config = dict(
    num_hidden_layers=9,
    hidden_size=320,
    num_attention_heads=10,
    num_key_value_heads=10,
    head_dim=32,
    intermediate_size=1152,
    vocab_size=8192,
    hidden_act='squared_relu',
    norm='rmsnorm',
    norm_place='pre',
    norm_eps=1e-05,
    positions='rope',
    rope_theta=22000.0,
    rope_fraction=1.0,
    qk_norm=True,
    attn_scale=0.201,
    bias='qkv',
    tie_word_embeddings='early',
    parallel_block=False,
    extras=['local attention windows', 'gated attention', 'capped logits'],
    init='uniform',
    init_std_qkv=0.0442,
    init_std_o=0.0104,
    init_std_up=0.0442,
    init_std_down=0.00549,
    optimizer='adamw',
    learning_rate=0.00119,
    beta1=0.9,
    beta2=0.95,
    weight_decay=0.1,
    lr_head=0.00645,
    warmup_steps=353,
    schedule='wsd',
    decay_fraction=1.0,
    decay_shape='cos',
    final_lr_fraction=0.05,
    batch_tokens=[16384, 32768, 65536],
    max_seq_len=512,
    doc_mask=True,
    train_tokens=286500000,
    max_steps=7573,
    dataset='wikipedia_en',
)
Each number is 500 + 40 x the weight over its row's rms, rounded and kept within 0 to 999. Layers, rows and columns count from 0. Numbers have three digits each. The size before them is the row's rms in percent of the matrix's.

# up: layer 3 MLP up, 1152x320, rms 0.0861, rows 782-931, columns 280-319
# down: layer 3 MLP down (transposed), 1152x320, rms 0.0606, rows 782-931, columns 280-319
up782 093:510500484534533491506505475565550497498515496521561485540543448566477559591548460455479462539573581491469521551529410424
down782 100:514490474525530516505459520506436502543519472437420515390537501495486559427462461523474438441513498432488490451447469605
up783 099:497501459539493419474540508509522522455489504492469478408481511465509477468515502402517477476556504521504547466500555551
down783 097:509487530428517582462549492390527492477547517507496483536523488505472461578495516480507505595504522483527445510496440469
up784 106:484470548578468485448524518510511568507465531543422462589489499507505534512522436572529396550589504517504523432472509533
down784 102:526568448473560500485439484544549436546507426459496474459494490561487527481507514474505522516495466535453490498496568470
up785 111:522560517489431491518522519505591478514529533585510437553464503434498493549501506366508456534500500546491531545515563470
down785 106:489464439455544468513515475500457547457495466481535478512481513506490529528452467596471558488547572534445495507533494487
up786 109:503533598518461509540505604564511536509454531560493424580483464482521479453509528512529464457470468522570504511545475493
down786 102:513415526430530516510545380481479481488533494508493568393470592509560588477508507479531500545465507502501493477422504462
up787 092:530545500516550462507592485491491510452483504549518494531441475559508538549530483495503415554541450509479483501526485442
down787 094:500513520522428473441472515550466462544511452423494523499514470533505482394496513525481535421438497501560533543556504539
up788 102:553509471532442550533453547485495416517475525440481499428465506493503466442459473530536486483498515490427458540502559513
down788 099:449528539477502519521450511504519572523428503533485497553497533519560419469540463479497553496523504521518461472448558479
up789 096:503469478531506544463480458498461571468556557494507504505498510496554492418466448514615510507502488452491432451508445558
down789 091:490517475482447458554532499544565507520516488536510519458508530507421528555497513457426497434487470461500573474459553474
up790 099:490564528514504522505491570449550476481472515444532520484558472539550461491490451546416567504551498527418446520502531481
down790 102:555490556508541480543511564498581520512443464539487528480489505571570525504540476465533402496448441502523437484537505487
up791 084:548510493474538453460550496505516565499491537515459505543411598584560448495500466517491498465483501499473532444475530524
down791 092:483583463469409568480421517529496502490523470517472474439439432477484454506494462547447493478479479554502491504513460414
up792 097:448511529486470430464532542526480482466474470420480558549575514505516492492524469579501478477535496504479514506450464520
down792 090:502386522458482461497521446471556513581525502562487471425510497533491519460502485473479503582496493513466492540496505506
up793 093:412542508541494509502521547509531508495506539501498491455488432436548524490483520512495512528491454474521449474462525486
down793 096:600516533463480483475554523503493538453520488522516572437405521591498519514508563498542502465530493559501476490525522526
up794 090:546496520473533455594549526485502509416544583508495481488490522520487485484481451483514497513531446444514491447517492492
down794 094:487480506509557487398452529523536568459458513509395436541500467423532511541477423484552459510499491515467516478512511566
up795 105:470506486515512516519413576533506452494528544556533468480506487513501453535551456427467551438498518545517496492557520551
down795 098:553468515506486423484548479494528503524479463469498551418560532450470463535433436485533452567480546488455452425542476499
up796 106:519485500504520489559522488478559532488566507499518463505487492493472504491530495523481472534437542597471533504450524523
down796 111:509580488489432489502502467482525535443458475526516513520520576615552562527490560501516504475497510479490443468549440489
up797 100:487549490495506511509511463455521510463528483514527468442580517471516477531548463407421555514592513523543531547417417426
down797 102:505565532481591477537521565533487508554536485450457525520507504564478479549504563531520427417459533501497488500591522549
up798 099:526615522393492543489454533483429493520468492479458492489539519453527468417555409523554492516597496517489490539526443529
down798 098:490494530480473507499475513470552579516452483545499453542524477562501518521442502579471512486467449549481490494466502488
up799 109:467465510516501494465537567488488501487496478400494542472502514524498554559482515512481522498516539528514500463526521503
down799 107:543457538529459556546485425503489518457469522593490517510493511466551463457525499522510511587505551466506450508499467461
up800 093:418500471506542490514518582496476513516463571416586488516548544551489524477513521490608511530472544531529504507530503465
down800 095:512515468533477469492494462532497478479517494465500564534488491424480431478595564497491521441522461447524523462377512565
up801 100:452553474477469506464546507510471464472506472479466546462364495478524391514561530522459472491485496512483542480416491510
down801 103:545487464469566516496479525496491575407484473503565495548476434539486470535415546498475582456544530452615524499547486486
up802 103:542528417450514509496477528500525443511505508575517484526541556494557481504475448523561495496487418590548524581459521493
down802 101:452496509486560444436491472509424540467403489403509499545493461470495490516498510517468512443481533534454495516564387475
up803 092:496505520536535513493502492480506484478510468575473434473477491443436531561486512532505487455495526493525563565485518521
down803 085:406456468567498482495508530527494521582483502484473551451466556542502519460504487471481502595524481574493445504504482435
up804 105:522517501538486524455493499447500574329478529509544448527414501462461445462541418488520474513512481451541543541531493459
down804 102:522507484510469522569476476479562464516487484501488484500479502449472556568485567525442494505558568513433535521506556545
up805 105:455522509521423580517413490546522494441424488532503495505453525570534502521566518489495475595546496451423440534527532522
down805 106:527516424502554477519530583526506468500499488522491455487543491435488555512445408483462427433419556502538493440525491545
up806 088:495508449496515408526518508530561506511444479546476474531495543506503404465511467504530520496555458490582515466462483534
down806 096:515454487449500510441482459485493515541475519499520546430505545542513469558521451548454535469467495542470434544521502477
up807 109:583487467461570463575509473483486520469607443532555479417492484511532517510513428514427400539460550446478504523486438459
down807 108:523545471475499426517516457517535512491545463494496509519539549577489481541511534460563558508513459644512464466435530508
up808 088:517473572585540392503464531487573453380566524523527454529505488559428491538536514466443533550485474463524517523470557465
down808 089:484549536445452531511583459481486494552504537548483557473501476431508449498556473454469456452539462581530506517521483520
up809 091:515493554478489477473428457476486480536468494527456590468531459459513566536543471542475467494570522506485476520541486534
down809 090:484490492553495540454547522528481504531575456526492485440478539516468453505487528437543588460458493508540469468496489504
up810 103:429525498538418532563433511422534492454456499528495508512544417434577477516459474487541489576500546529483499449495487477
down810 104:483452494453474460452503482539546515523527533532467459529520481567515493469574495469457483493504492521550520505514524416
up811 103:480506471506514461566553539508479486486540534436485501468492522532525489551442530472550496482514497430568517482463443466
down811 104:523461584495497471516450535478486525476467481541443437516510502492434495445514421459480517454585501515484563493555599478
up812 099:511510538481519442530454491424492531473450470531572497547469491516490498451537541358529565501519467444534459505564486548
down812 102:447517521527482439466464431493499577548584501530482533448456528480520530498528444466494532515481524566478481466491541522
up813 098:443468499516417426537533505498488457496518482585477435470470468564506498527539541521510498558518534531490565449505442458
down813 098:577522488496425495470509519528485545501488571525495490500448499519533435493466536532528460501487501505487456463522494535
up814 095:523542540521587395534486530516515533427472569507473489572495545574476460480528484450468481522585471472477480420501514487
down814 105:482528507546495519425476483558514557468440457477453506479478511473494523524497422502526518539386529556432520474480507550
up815 108:482493480542526469525557527523518472382426548525511408505533521513521474487569415416470521488579497581466517529524497511
down815 109:440440490495443511528459513414445533500500406461498474571556514463433458479426571425452455475501536556501554481509513487
up816 097:466574550495553520471441461463565464476497476509576515599582543510499521545534498567523510465522546380440474488579494516
down816 100:483480505451481511566488520478496584454545494455482497524525449461495453471511422425502477477446540536541434504421466456
up817 092:523519515524458460493490498514572529400444501483491467566505522541522469488527475495603483550540486461508522433535498567
down817 097:485507573537430504523496467461551568489487553469467445442463514510480510520472448442438523438485479470437540534534516461
up818 102:512461514540426532442425455495515514395508464515585491462437569516454430539462497496477472441472542574458548501524484492
down818 106:523517496551543484537516463538544516535513473506466490536412399492461595470497466499501446630578488527544496479510442457
up819 098:479485446512402472503394470558495483491446506488510447550497484521534464468466475458557516510514440497493521492549539476
down819 095:479472512482519511470524494511502540488510531565488517527490479500498539538484530553498435446468545462555496503486484405
up820 095:504476457473534444507518479512496528518486418544536472464482488491468493464517450503515506461536497515534452597436421482
down820 091:484500438553480548519471435518548521578521463538466538492536549407523437466488576472452506563506513509524553402488532509
up821 111:552475528445510434453442534501536510435474544605474438541496473576510542467448463465475468584484525418445460552570529520
down821 106:494552509566442484598491540523486518479505512404443468521549519429610544498545469483576508452520457579462460515504487510
up822 094:509462441507487571497423505441451567516506474482492501419537487510509463514449439497472445568527557472571495499529475462
down822 091:459507543514485455446524543528539471475519548477483524510531527476527515470507564488606552501472455445509535485457539482
up823 094:507478497517557509483476468543515475506504552524518436542470531563473540470468539534522484498475513505536508516481480529
down823 094:472519418479528597479491440476469486540515481486496499453467485479487489490567516427478515514516469527514415456444553482
up824 096:510553491449461537533446549479482473432487575547536496432492525510546529530478452479507477491481513504508493441451459388
down824 094:497419526489455448442566464473502568508540509489521520611525533482500484432470478502541512542520530455534551572531460591
up825 104:481529534494538525472488484471507533564499489496554506467493529415484537529438529525525522404512517483546497470469553538
down825 103:530521475457433448533504534485495502466482487523459511488498479559434483475506553491535467541580549499425506461564510470
up826 100:504506485437519466512436574486487535519547616461528439448441512539431516493480426500508428510558472554484483443487548425
down826 095:478520506588492501520491415487484520486456473454534551476450516494513455541440478470533533531502549466574487425520475558
up827 104:473547483504494463573428492496571551499510422526572469537430456481531536477480519405518513519490482422457470569601468512
down827 109:511521485468492471482546429533580472534522548493496487491467493513455485519526479496503486558539549480513577478412520497
up828 107:484490510455478455548438437452504482491505441487593488477525486489528486477450481501493495592490553464485482538504431501
down828 106:490532541462476457513510501498511565506468547477474508506508635521568522496562469474556561476527448468482430510494459490
up829 097:548504523528444471491491525398563537493489490569490534494505517585527468606464425512475441565518452449482523515494541490
down829 095:525525522509526582423491556491507511541493565532452520522504432510531491419504491529502562466501483503548510544517453478
up830 097:507578469513500442578548534482518483513499438422496491535482436554473486504472548498535506454476512495484503501518543512
down830 089:543553497469475528432461548568477502506511512556429514467469527435534446424497402515480512559476491456474495468461524504
up831 108:436534536426496523526471431533455474479503462490514534533540527512403501517518461431482513498482500487530529494430553425
down831 109:537523408499488504486516431603461584466525586494502466451500429475529458482517490501499499562493452586513522501469478473
up832 088:460513474453485463526554467440526593517496523526471447523421468567472506488554541460505545569493546445524459488525463418
down832 092:544532533493468458479529541517475491608506499482473490440478489514509459412439457488497464558473512506423516499504549563
up833 108:474510496434476476564440503425529454507534472539606525494499528508509432481548473429456525478447533487539542506466508491
down833 110:539528489459497576496570525505471537482568567554567532532469500536551491508517551505485462595507507569520515458494560437
up834 109:554520485545501471483531509499519572464561551599548482530479515452538455567449437502586530406481499470482582510492483459
down834 106:581526501504596478547475495522462439476482467497497489532528492562539467488511529486460356510630494514482501506578492490
up835 098:469548560507509380553427459469493452490460557573516488523494513514525431502523463518495568550459544495581461542432426511
down835 103:568471540477485513485561511472438524511478405520468477481411593501516586573519489484472491462485533452533499485539495479
up836 103:494588482491448443462502486482462516505440494470511492485480494498532402430431504456470565464469485447537480481524476513
down836 107:493444501496566524499536492533514511498501491514494495507485529472465529613540539447532495546440488467512543516464471446
up837 097:487527542570523466527510531463528476432461566571578515517511491531497533428441479468485444451582522488516557552487504460
down837 095:523466507522473569408488470543504497504581475509473446487451479489517530522505434503475448574472515466467473479519482440
up838 085:492430481499560492565497522552547476520442542489484579468481560527488537578496529456489493483566442519523428482569459501
down838 086:470478484501448470437573523475517467512535443478449497551506468453467476458504501512536509477446547522544516468517553593
up839 105:512494576505470461607473525410554480521497539563512433508449523549439519522568496482533623545509505505532513490512527521
down839 107:473507481514556495467480469524485456513452409486501516466542499549536550515524480511550469515456538514463508541540540505
up840 102:491506532489480452500542504510532492510489438506473550496515519529463537541561511434579528509477449522451520515484472549
down840 108:483473517436422525529454524472568488449525492482512464547482539425528509480525504480529498539548497465513497495457548512
up841 114:514535520464495507535516501400482474491562511545560478460454501505437479504483369457513499456505584514509544517509449424
down841 110:513432439463487487521447464631448510481459505426432515531548478472483528464424560505533493546510480512465569526471529527
up842 102:476463497513485467540506473439521532475488558482527569494501514507559507504515494481555499528553429471580558507528532539
down842 102:554496584572535468456413466540489424560547507466537522462514484530496453492544499445559495523511481515421489478435491536
up843 102:526500553460503456538523447461478500436468500489505451525562512494466489517495416497495459459568570503504487480476488504
down843 113:449486556516456500473490513515529536498513462478493454518428472555486535471388427490488473461458493496456526445496509480
up844 102:482515520452455501479512533518527501446498501498445451542510517482522560535452491467607531553479484453527459456510487460
down844 103:515487494501542493520474400488509486471484568549503586533519470551462397484502605512424455460555530554511524542448458483
up845 105:484500446541468505510593503454490481476534435553470569536535489471504542472421504468496484500475523497463533507486404488
down845 101:508468524517513500522500515494508526509443515509512457495507569568548477497552480489562469555458593471425513508525549472
up846 097:515605524506466445537512527491524539491526485495465462510515523561462504511489458502584543464489475402495554456518444480
down846 101:532550512529516486458417419568493496496578474398461489477561507528485597483502462523491446503549473558486540478596551461
up847 119:534599483546445471485488550505504455511461493422521470509520545493600429549437459494467524452523545436532493490476498475
down847 111:551478445563555556473515406469503481490482492546518569469464547421510565464471476487506474523485519514463525500522540539
up848 108:533498522467465473499517565410551562466555508472466528499491502465497501488544517496473546464499490535469471557528549449
down848 104:445537496520454482552482494552490424533507508576484462530537482471474474463490482569430483490478500516468498513525401475
up849 096:495476473497512444497525507467506541501495511512501456501509534497438461542484374482426462488542512521502495495467459439
down849 091:533452517416577498509467524503489511542522462561528487445446496511493518459517490533502534524482493427521533500570466571
up850 104:469507482483510473539426545445550540524512549564537433466507531496485523575453501536461549574496473554528465488489457513
down850 102:550551475484476402505559459583527535499508456412470537488459516455500478485479471475514499519567476495521508468476496549
up851 109:461565479509482471516490505490596484510454514596523472537526510495553464473479519522576506545540479512536554520536463510
down851 115:553473593459436551542505461512543448506496443521572539504516498525497488426519568535450430472526514461474510509540505425
up852 100:427496510504499540532513484528546488490470467493483458529476481538516494529535540440507516512474502489554477469509446533
down852 097:509448527504407434467527516527487517462547595514529540507575489441522561477539526522530473525502475465498530450491521416
up853 096:460498383459479480533455565504513564525487541518488515537413576428554531528479480561504457552513480583470542506479549573
down853 096:450519502504486464448567395481497502492457545514530527434477529560500402447464637469512505544502501497500497457507540544
up854 099:499472593564472498533434484481498412439500550424528453596482515525502480522440528505464563475513476591423479514511505435
down854 100:505515430503526444503506518501509523503464461567527520427475558495476469447526454469490533503489464418550512513534500547
up855 100:443503441489461477500413457527482489488494470473556495455471525574492465478517517510541553551562509491503575561491558480
down855 103:559483428470457443508550587492433472508504541490478499473532499482507490565540537537483506447507482534520510550464444500
up856 107:476527533496448509578520451500521540491462464504515534411439531524466507515509464519420497484550511555448507457527477525
down856 105:516516444463512489455590471474398521486497541528458424526517482472533455491457561520571513487446475561429501533471532533
up857 096:548504498552550434552503525493532525489452431457454516386439524463424477586544567469487518514573497486518522475540432540
down857 096:523540531448530551516470475468458519466537530455507616624547446549550560436485499494498570553518525517496490440434526456
up858 104:450502519502425531545441502486561486487488396516510477495540461527519468475487450552512455428495479535472533490479441522
down858 109:448511554533518498441453465436410504552463501453558496492540538495562507513536532472494507497497511500451481463481462540
up859 099:425532475482458536440505515488499522496534446540524539594468494521580544566524428511544456519544507493535469426485515536
down859 102:555479481473533464546533490460527522537474502464468497459502522472420418485485483493479522475429505481503456488480575501
up860 110:449532507550440510496456562508450521445466543458484468420446449486453424491506545450497572500439515472440516576532494494
down860 102:464505497517502550452463475455542514512535468578534562546449520445484546531538511607465491556491494528518496531483623497
up861 108:534536484471476495510463462518584481458485496490500535554590484548471566534508459477491465563527508553479472525459562485
down861 112:504504491472455484439496513499436500500506574464566450459477508517503488526484567483537462500493481414527514493592481563
up862 096:466557519467469496490459424489491490480487442468493443537495452537466443449472471460453492510462506538484464506509470485
down862 097:516545424529525485551508461519480479505489543468440493432549476482464566540455586582511491524507496529569542548518435521
up863 113:457533520538479486495538482540517506500502523464521446580485522518476536513457452460475533539457437513464523494545446459
down863 111:474509501554498482490438452470437464481543526582488512475474514613515516454567548448520468511498535451488531492507554515
up864 100:429493538501555511534455454513530505521444554489462510467467463498475466526463452474466539533554529483483517475556538508
down864 102:496562512435476529554521568520541447458497436568550533513521548531527556524504501498485412430471402547521550495466495508
up865 099:454547534529494539460625560494519511482539468499453511541516468491512430491485538442489491519521465541412505497527433490
down865 096:503476504458479517543492495517566551457545573512504471473440493475477514509488429472571494497498543530519456491553578475
up866 107:583461467531534527496502457581440526504490563482490451539494503477412415529451443525422459464466538526527567494469527497
down866 107:453507514531471476561507497531568440486490434492499524410425523580564562533548487502485499586496521457499516488485445406
up867 099:422553511524426547517506478522491535404464505551495493468554547537467507532489457442517462458482465565529452488489440438
down867 104:553441557445465463491512483521477514501533467483517503574452455505530575503457499534456446452421475496559523499523528545
up868 105:465469554448485507600494503459516547469459468502511539526472534528486467512469505514507596540538471476458492492462488493
down868 102:496559567577452541527508528491519471537513527472539539483497477506569486462491397503559566450475494573490474515551478509
up869 097:511526493488548448539529549505498582484580576522516490494485498498491430491578484435468437477581505519543512475492500500
down869 098:506459521553524427539494446546456487522475484520524561564583533474496529456466445544458559409443486489471496443413547535
up870 115:446512474471492505550517517511477475397531504540538590450512464470468455435568517489506529471489548448456439492493536469
down870 116:540464495519487519470562491441487513511520454485489471530481558482490499526505521545461541455526535483547549457534558525
up871 105:525520490437500515515559562478467503497500522534485542509473561482523521507518443408499521480491574510539481482496446522
down871 105:481488490556484525500462479480481493469501485503505489537494468472492487531468476548592498520513540509506491486531464469
up872 101:487559542493528494447469530517557461457447480576563476488439526536460480486461525470498496490546482517484571487490504453
down872 102:432437474590477518495523506533508520492520536528452578539468509502431520503442509535407473460517488519552447502518477548
up873 099:487536525537455506502487548474538522518452520541476503539517529556545531545454440520550484526456476532578511505518482529
down873 099:494444510502482535449538488482436545473446562467517503455485507501512487554475591506501479462493548437443432445509553428
up874 093:478510480527442516533544525534507567469593503504466478469544505568522486536498521493428441460452564600519561499473544486
down874 090:512498439484521459502497502478525505502449518511565478495486536549542476551504480559518518536528484450466424475526485540
up875 097:458566441538561507534433533537528442497620476462558557475561492485533476507482519514489486457535456501483498530520551527
down875 095:610481441475502508525552437480519507524486506537504467504550515490493495469460409474498411555534519478546472498521464502
up876 106:524508455456563495540423505515457427482555504488472498492479529462535445489503522532444499489490465518464492479535451524
down876 102:546491450534464479456541538455571510576495501446500506507529560468486503485518507460577524504506548464562480529612549470
up877 096:519494558513505529505457484476484469500450495511461462527545488564493521550494472573460516502452508468448453542517510486
down877 095:442485474438496466485479505508533529507589576480506504501513500442507477503493495526551508523532575492473569405478496586
up878 096:533516441457544515443476412529462500481515488451556485585445504509487496386548466504554536486469466552470475482473468535
down878 096:417521496580563525578531548540511477577457501519531557485440495500473449570513500499483443528537486455550510505508483448
up879 106:488526464516516535467511436426476480491438468529512513478487452475531540549536466523495448561468515542400501547452483408
down879 101:459462537517473490553537568550518497484579551483472423523555531485419454462519482485451477477515471511498505457576563519
up880 094:548524512454470531546594499527449533470476473554555489441488507504515505509505545493554513480494511507471532518443433439
down880 101:457427463506485490482486484473549503473530583496515462587475488525482447456465472573549474563435446406490523525526526446
up881 110:536539518447491512581514568538559492473502547497541509532441503446512421505494501552507500471511573472563528538558498479
down881 111:467490602565552525537509550480478523483466454467487472470501492461482516553506521518438451497580461570480486504538529510
up882 100:469552450526455506575449528465501469447476473561488572483444527490504473527477570523545534452492525492507495450511509460
down882 103:534454524515400491444468462431535545499526562517515538505555493464487408508505498482467513490473552492479474577432492463
up883 109:465531456511513488528480435527476522479510504493498500535513484566491501558551436439446544471575568518544560516464372468
down883 106:448423569444477440563498562468461565469561498505548435460563546485525483498498511545486467594490409495454403498489500428
up884 095:518517528496518487489498422454491556485506462455531519443554472473519507525490517513526496547441534479488515531463515508
down884 096:454533532519457498524510578473478527499529519548421503570471549450506521516512514499534542427528493507535438493522453553
up885 101:468545499499466556517523522493472457417460527531498540487513485478520552537501502561510495508562510437435507513535555525
down885 094:509506440434517519477459503466592518525521519502512454469503516556522457426485490466472548449497556471486534503577494488
up886 099:478528498459495521492558501498473521478495532526531507508493543544535534505541536519479463561467518504542557553491497431
down886 098:492471486492466438465486475436418552506448595408502566539523527501467506469428515460520501464554512545397498476489520495
up887 082:457512524527464531558507458499420438529447523458530470436484463448523484467607499560520473562513449480478442518510531450
down887 085:439535490554484529478507528502565512456529494533483489499455546523484509490493500506526454488470615548542511482431465559
up888 107:529505542506530466527493548511561491405442532497535470455450505495442485541576457497594527547483577486507573473411463477
down888 096:506485472512507539495508491527488518514501532439527446532534505523513503503511585447483478481464518510499434502541520493
up889 110:553473481568486578511521485491519549529506473535537514561493512546501467550366469525469469518535507496536505505525416501
down889 103:471514563459489476559453572542556529458514516484489492466481476488515448411510558432551509420505430497463497538509650529
up890 101:439531521498461603467491478489487513487510470553490504576523447492502485452492470478539459489432441548548436492507522510
down890 102:532476514442482475538527432532554446505464531485525492488494482492499471509469489492497481513548565483449465476459507476
up891 106:470526465554423512505551498530514534496559439514560558395542474584531471517541514441528521479514531578462504522451477492
down891 107:569523539491475473509477541500532497504459513555480450546488480520503502522483503517591462492482531467488547493590551474
up892 102:469568508490480546549537490551499479457499520514541440540592526538507558506539433524487419453513514472512533499517558435
down892 101:537482563513441491529438518452494430562515425440518561452548531480514551477477489496506540497470481482436433462463501459
up893 094:507539540456540425441544417526509493459465432524440497538532456518523485461561548414547548518530460501467476547431513514
down893 092:491472462467470487576393541508533515529559463486481482464463506432496465536466472512450456511463570473501509472508517501
up894 097:561518528426505542454499558476486486505509539514459513542542441497553485439486482544460452509500460465439360549499476504
down894 099:466586511580455444603614522525468538538464466494503483439490557563536588534435469429528529471524476556536510425522525521
up895 093:511486519505535492472480527569476461516444519518521468542462548487518507490584469530508553508580429477502483483527480469
down895 093:439497469389500598514549464502506520511489492491476474519515521479481609427453496481522456489505502510474454473510580557
up896 096:484452556526490415500450490530494449505456466512492509501498464541483582581523516468527457490441493494518499487475540518
down896 095:477551404486418487507527494448526430463505562473526485508477502520515422469500543550521462544517504579467522556488492476
up897 100:543517508479507438537444504509507521478496586493517561532526544515525478439543475512475515511570516553557447524554449493
down897 105:479491490504481530483538545506503480461434476556510521517480498486488487558509505461509542488508510477522546546460565473
up898 090:447466520536457478538490532505494536423464504483498517543452538588559419529424530529459474556456512455455460481534493511
down898 097:519543547500467485532519488552513472529555419571483491429422455522462495476469475458554515457463513539507482465505509526
up899 097:510526500490511424487463552514549512536482459462523527503467536547566463523526466474484546516578494478516500463416419525
down899 093:522529443519495557438473459562459489613549482451466461476504504472505466501555564476571457453507507478501492492499491471
up900 107:453544509421494463534465504428502507477508470533509469480514539475498463509497456473487491572475458556517480554522464443
down900 101:479416483514515476419458514499534492529500527476476515518535443523532496465490551496524533481526488466449525462601442536
up901 090:440484522429521480537570486447465494491475521461534421536545557482530561532519447509576454516592518540469454499472508468
down901 089:523534522538504523561446510521537512565481503529456462470471556477509507493476496471400489540428546508520537486470497533
up902 106:494531468507468520480555461499517489528507460492524505507499517499553469492557451564452519548488468515529519501524510499
down902 110:527555450478461438488510547502484516476506498499527473528462502525445502508428471433483484507529518477482474495468443525
up903 094:554466554478420527543443566476538520550510569558481454483497456468513482508495519583494472531481543480515427514578489468
down903 096:458553456460525475501455395520471454504463526460511509541491459556532555529459483441436457496527464612447491463416442537
up904 093:512458453473564462423563461499523479488500535468513489427473543437461478520527478557524471443527553550479560518467484527
down904 089:554561589520444540569451515530511541523459522484490481525543438473560518416505463455478530571484481473478488486452492508
up905 102:535540514484482505440395543461537531461431447501419496497475509553530512512527462537561498540514490514528479482547558498
down905 101:493477539490566486523435589502455426525502515560508436526521477521508554532428430485430517477505514496534521518541493517
up906 096:566552540438467474541477490437539506487548563452462500451508531489512448470496560510554542570473459450562450449590538526
down906 092:446515493550522539469521529534493495487412450518498518501453499536508534541503449532463436467470516470518499525434501422
up907 106:490528548560538467491493429495484583500498495538466529575445590519451461543505496432484563478495459549485546475501549499
down907 100:528526534563481551512480552461508471439450425562496516481514434486464460473483533517501546434539468498544441512528473461
up908 098:513476557503454465441470493447482505471422555497508457532476530486537548435471414468463461477625620462445533476512470501
down908 099:495485443538501548566513475525508501458476430498508522494455470505439505600478535550537520542500420505524432524526532540
up909 107:514508459587483489488441531481469537468503538525464498446471492518473532591550485489487501511449454566484493504533523485
down909 099:515479515521541496497535509563424464495553581574540478498497547558502468479534446472551468534498483435492527507498519595
up910 096:535505440484522515531506465475484498457544533436476446513532465516475519465591576546446453464544525547530514496557504509
down910 090:477546578532487552469456590529528429515463450538554499506487529455499439501460447485514505539483414464472466480509438502
up911 091:451522485517485484554476489526485497467530508444562571444490472561483519526486531471497512440571442535507474442538526523
down911 094:565457531451504534513473485436512511416521425519455410514535506461448452483476449558515443585453522521467536532538461487
up912 091:468489402538565546546492430546551538476419419483499532452517500496424491526512529532424459532532483499513435448478481499
down912 091:503457487463555486477499533439456437519504588487517479531436431503554489480517450457502560466521540512502452565561492462
up913 106:509436488499495435495518527429488519522588404465470476544497500439563475491530504478465478471507474485472517550498500519
down913 104:494572417490507532487450474512490511500482492514512549492499545518532521478476416594488513550579441535505544536493513563
up914 095:522504480458534476483533507599518535503525459539476499525455523471467465435542528541542480464479582505481514441494595549
down914 090:522533485461487511456480535455482465511492518483530486496568491443525535597556425521511489504485474540495440473490490502
up915 108:520534481408474508543473521453474569433556490524538490487543473498516378517457505510533471511555565502530501510461470471
down915 108:489481535553508494501475525502444453500491474513410490510449498515496534494498547486457571422498464576500620550496488496
up916 100:440545460533513500513566584502487527503554612474412484494495501542521512469521489515542524541476517479505433492472550518
down916 102:505440477485536495525495505488453558447504588517480484520462463510560466574512464423530415472518493499571473474527468542
up917 086:501488488519509459455530475536484568550479492505484462505573529437494500460491505463535502474530492451474504522557559506
down917 086:478476524430510480492478498475551436553464499611433475568464458434554534510561504546487533533448512508578468499464465486
up918 091:531498469539514443464530465508552590510512530423470448452481466443495456539506512598523484492494589518560545508528480557
down918 087:460519508484459475516520518494455434515497462557534551527542532490507563438539509400541521492528478511450501516466484443
up919 094:544498446458505540471544538554414545450581462493463522498477518489464447448521548459453488528530510514523469443553450442
down919 094:494508446512494506530478503443574497507428467531549491469531459550483568582443518547529484466501481478479540499443579485
up920 106:418535497506462535572465491485457479472498494571520540556493541579479470508549524443534500415522459487539437558482467435
down920 105:530482504462481482472494519510540487513529449519427443491431448471532493484486539589554513499504559461477518533540553540
up921 101:548449535549464532575452513490480488513527551572464497501518512445532433480476507529505490605451504482398460512495445507
down921 105:435547481506513470473527527490510513473460507576581578522514504539521481438526533487466486419567476480510537493505537501
up922 101:435513531500497531529457453528457474528520403514533476491441476488472414572492467474450543531567518456508533478526475505
down922 100:512513417531531466540499458507472505541487560456467508499566501494567475440457512489555431518486525533483523429429509471
up923 097:538485509544514466542488530503533468460484578473472485590515511559464519469427455407568495472497468490478466518492478493
down923 099:503542442421538508508501464451552563493512439519520549500415488518537485436510498474519506513500494483549529470530502442
up924 090:493548466517462474511527538492567508490535488485527499501548523478524537566524439501500495490537440495537541498533428453
down924 095:492518486470529506543488568500506514560466503489512454453500528563485568493512472515502468533497589395481532525478492474
up925 103:482490478508519490502499519530548506486509494488565527483481472495481467494449428501545515613541430513537582490497458513
down925 098:494517544479519503450492471444524523545513505507524530518445512496466489520520568491444500491463510535517488554504606519
up926 113:566509536524443464546475513533498534456409466528473525558524493468527503511477482500520489464571522459409518483537511502
down926 116:535465485557574534454492439538505488457528474452506462557541487504479495514477469516486490507506428536476514528411481434
up927 100:491474518459518453531552454546501535531490469459490503531491462517462496471526458500544476553500552473456606510489472527
down927 098:434534428571547532502490470467458454444423552505535402429500548548529574515487503489488454537452522465504454535497569517
up928 095:401524555429449542500476546550531467519404487563446470569507482530528511512443418582532495483535517471552532477506510485
down928 100:484480480472538529435475468510467483451456494436533587485498448474493478466482558479496499478476486589444558450445503462
up929 099:484531518493468487450501474487451463471495417587568525490480469527563476439568441448527567475497471418525484483511470475
down929 105:504542470483472522543474438556502551522436454430512416503483483467503485514528503476507502498497580552535504436473568512
up930 106:503489462490511486536482503502451499441458532500495502469462482576529504554430566449472488525507471474487466487561491529
down930 105:505500525491440586449513561507487519496531465559509470502503485462450551551441463548520543486542461575533527538601510510
up931 094:474479466567533526486537578451485475528552470534521509476530492524516468500513478498544430517536509472511432489567452422
down931 088:497552515408494475504386473488509502455522435534524510553576514500546452496509547536520497497515503514480516531437535529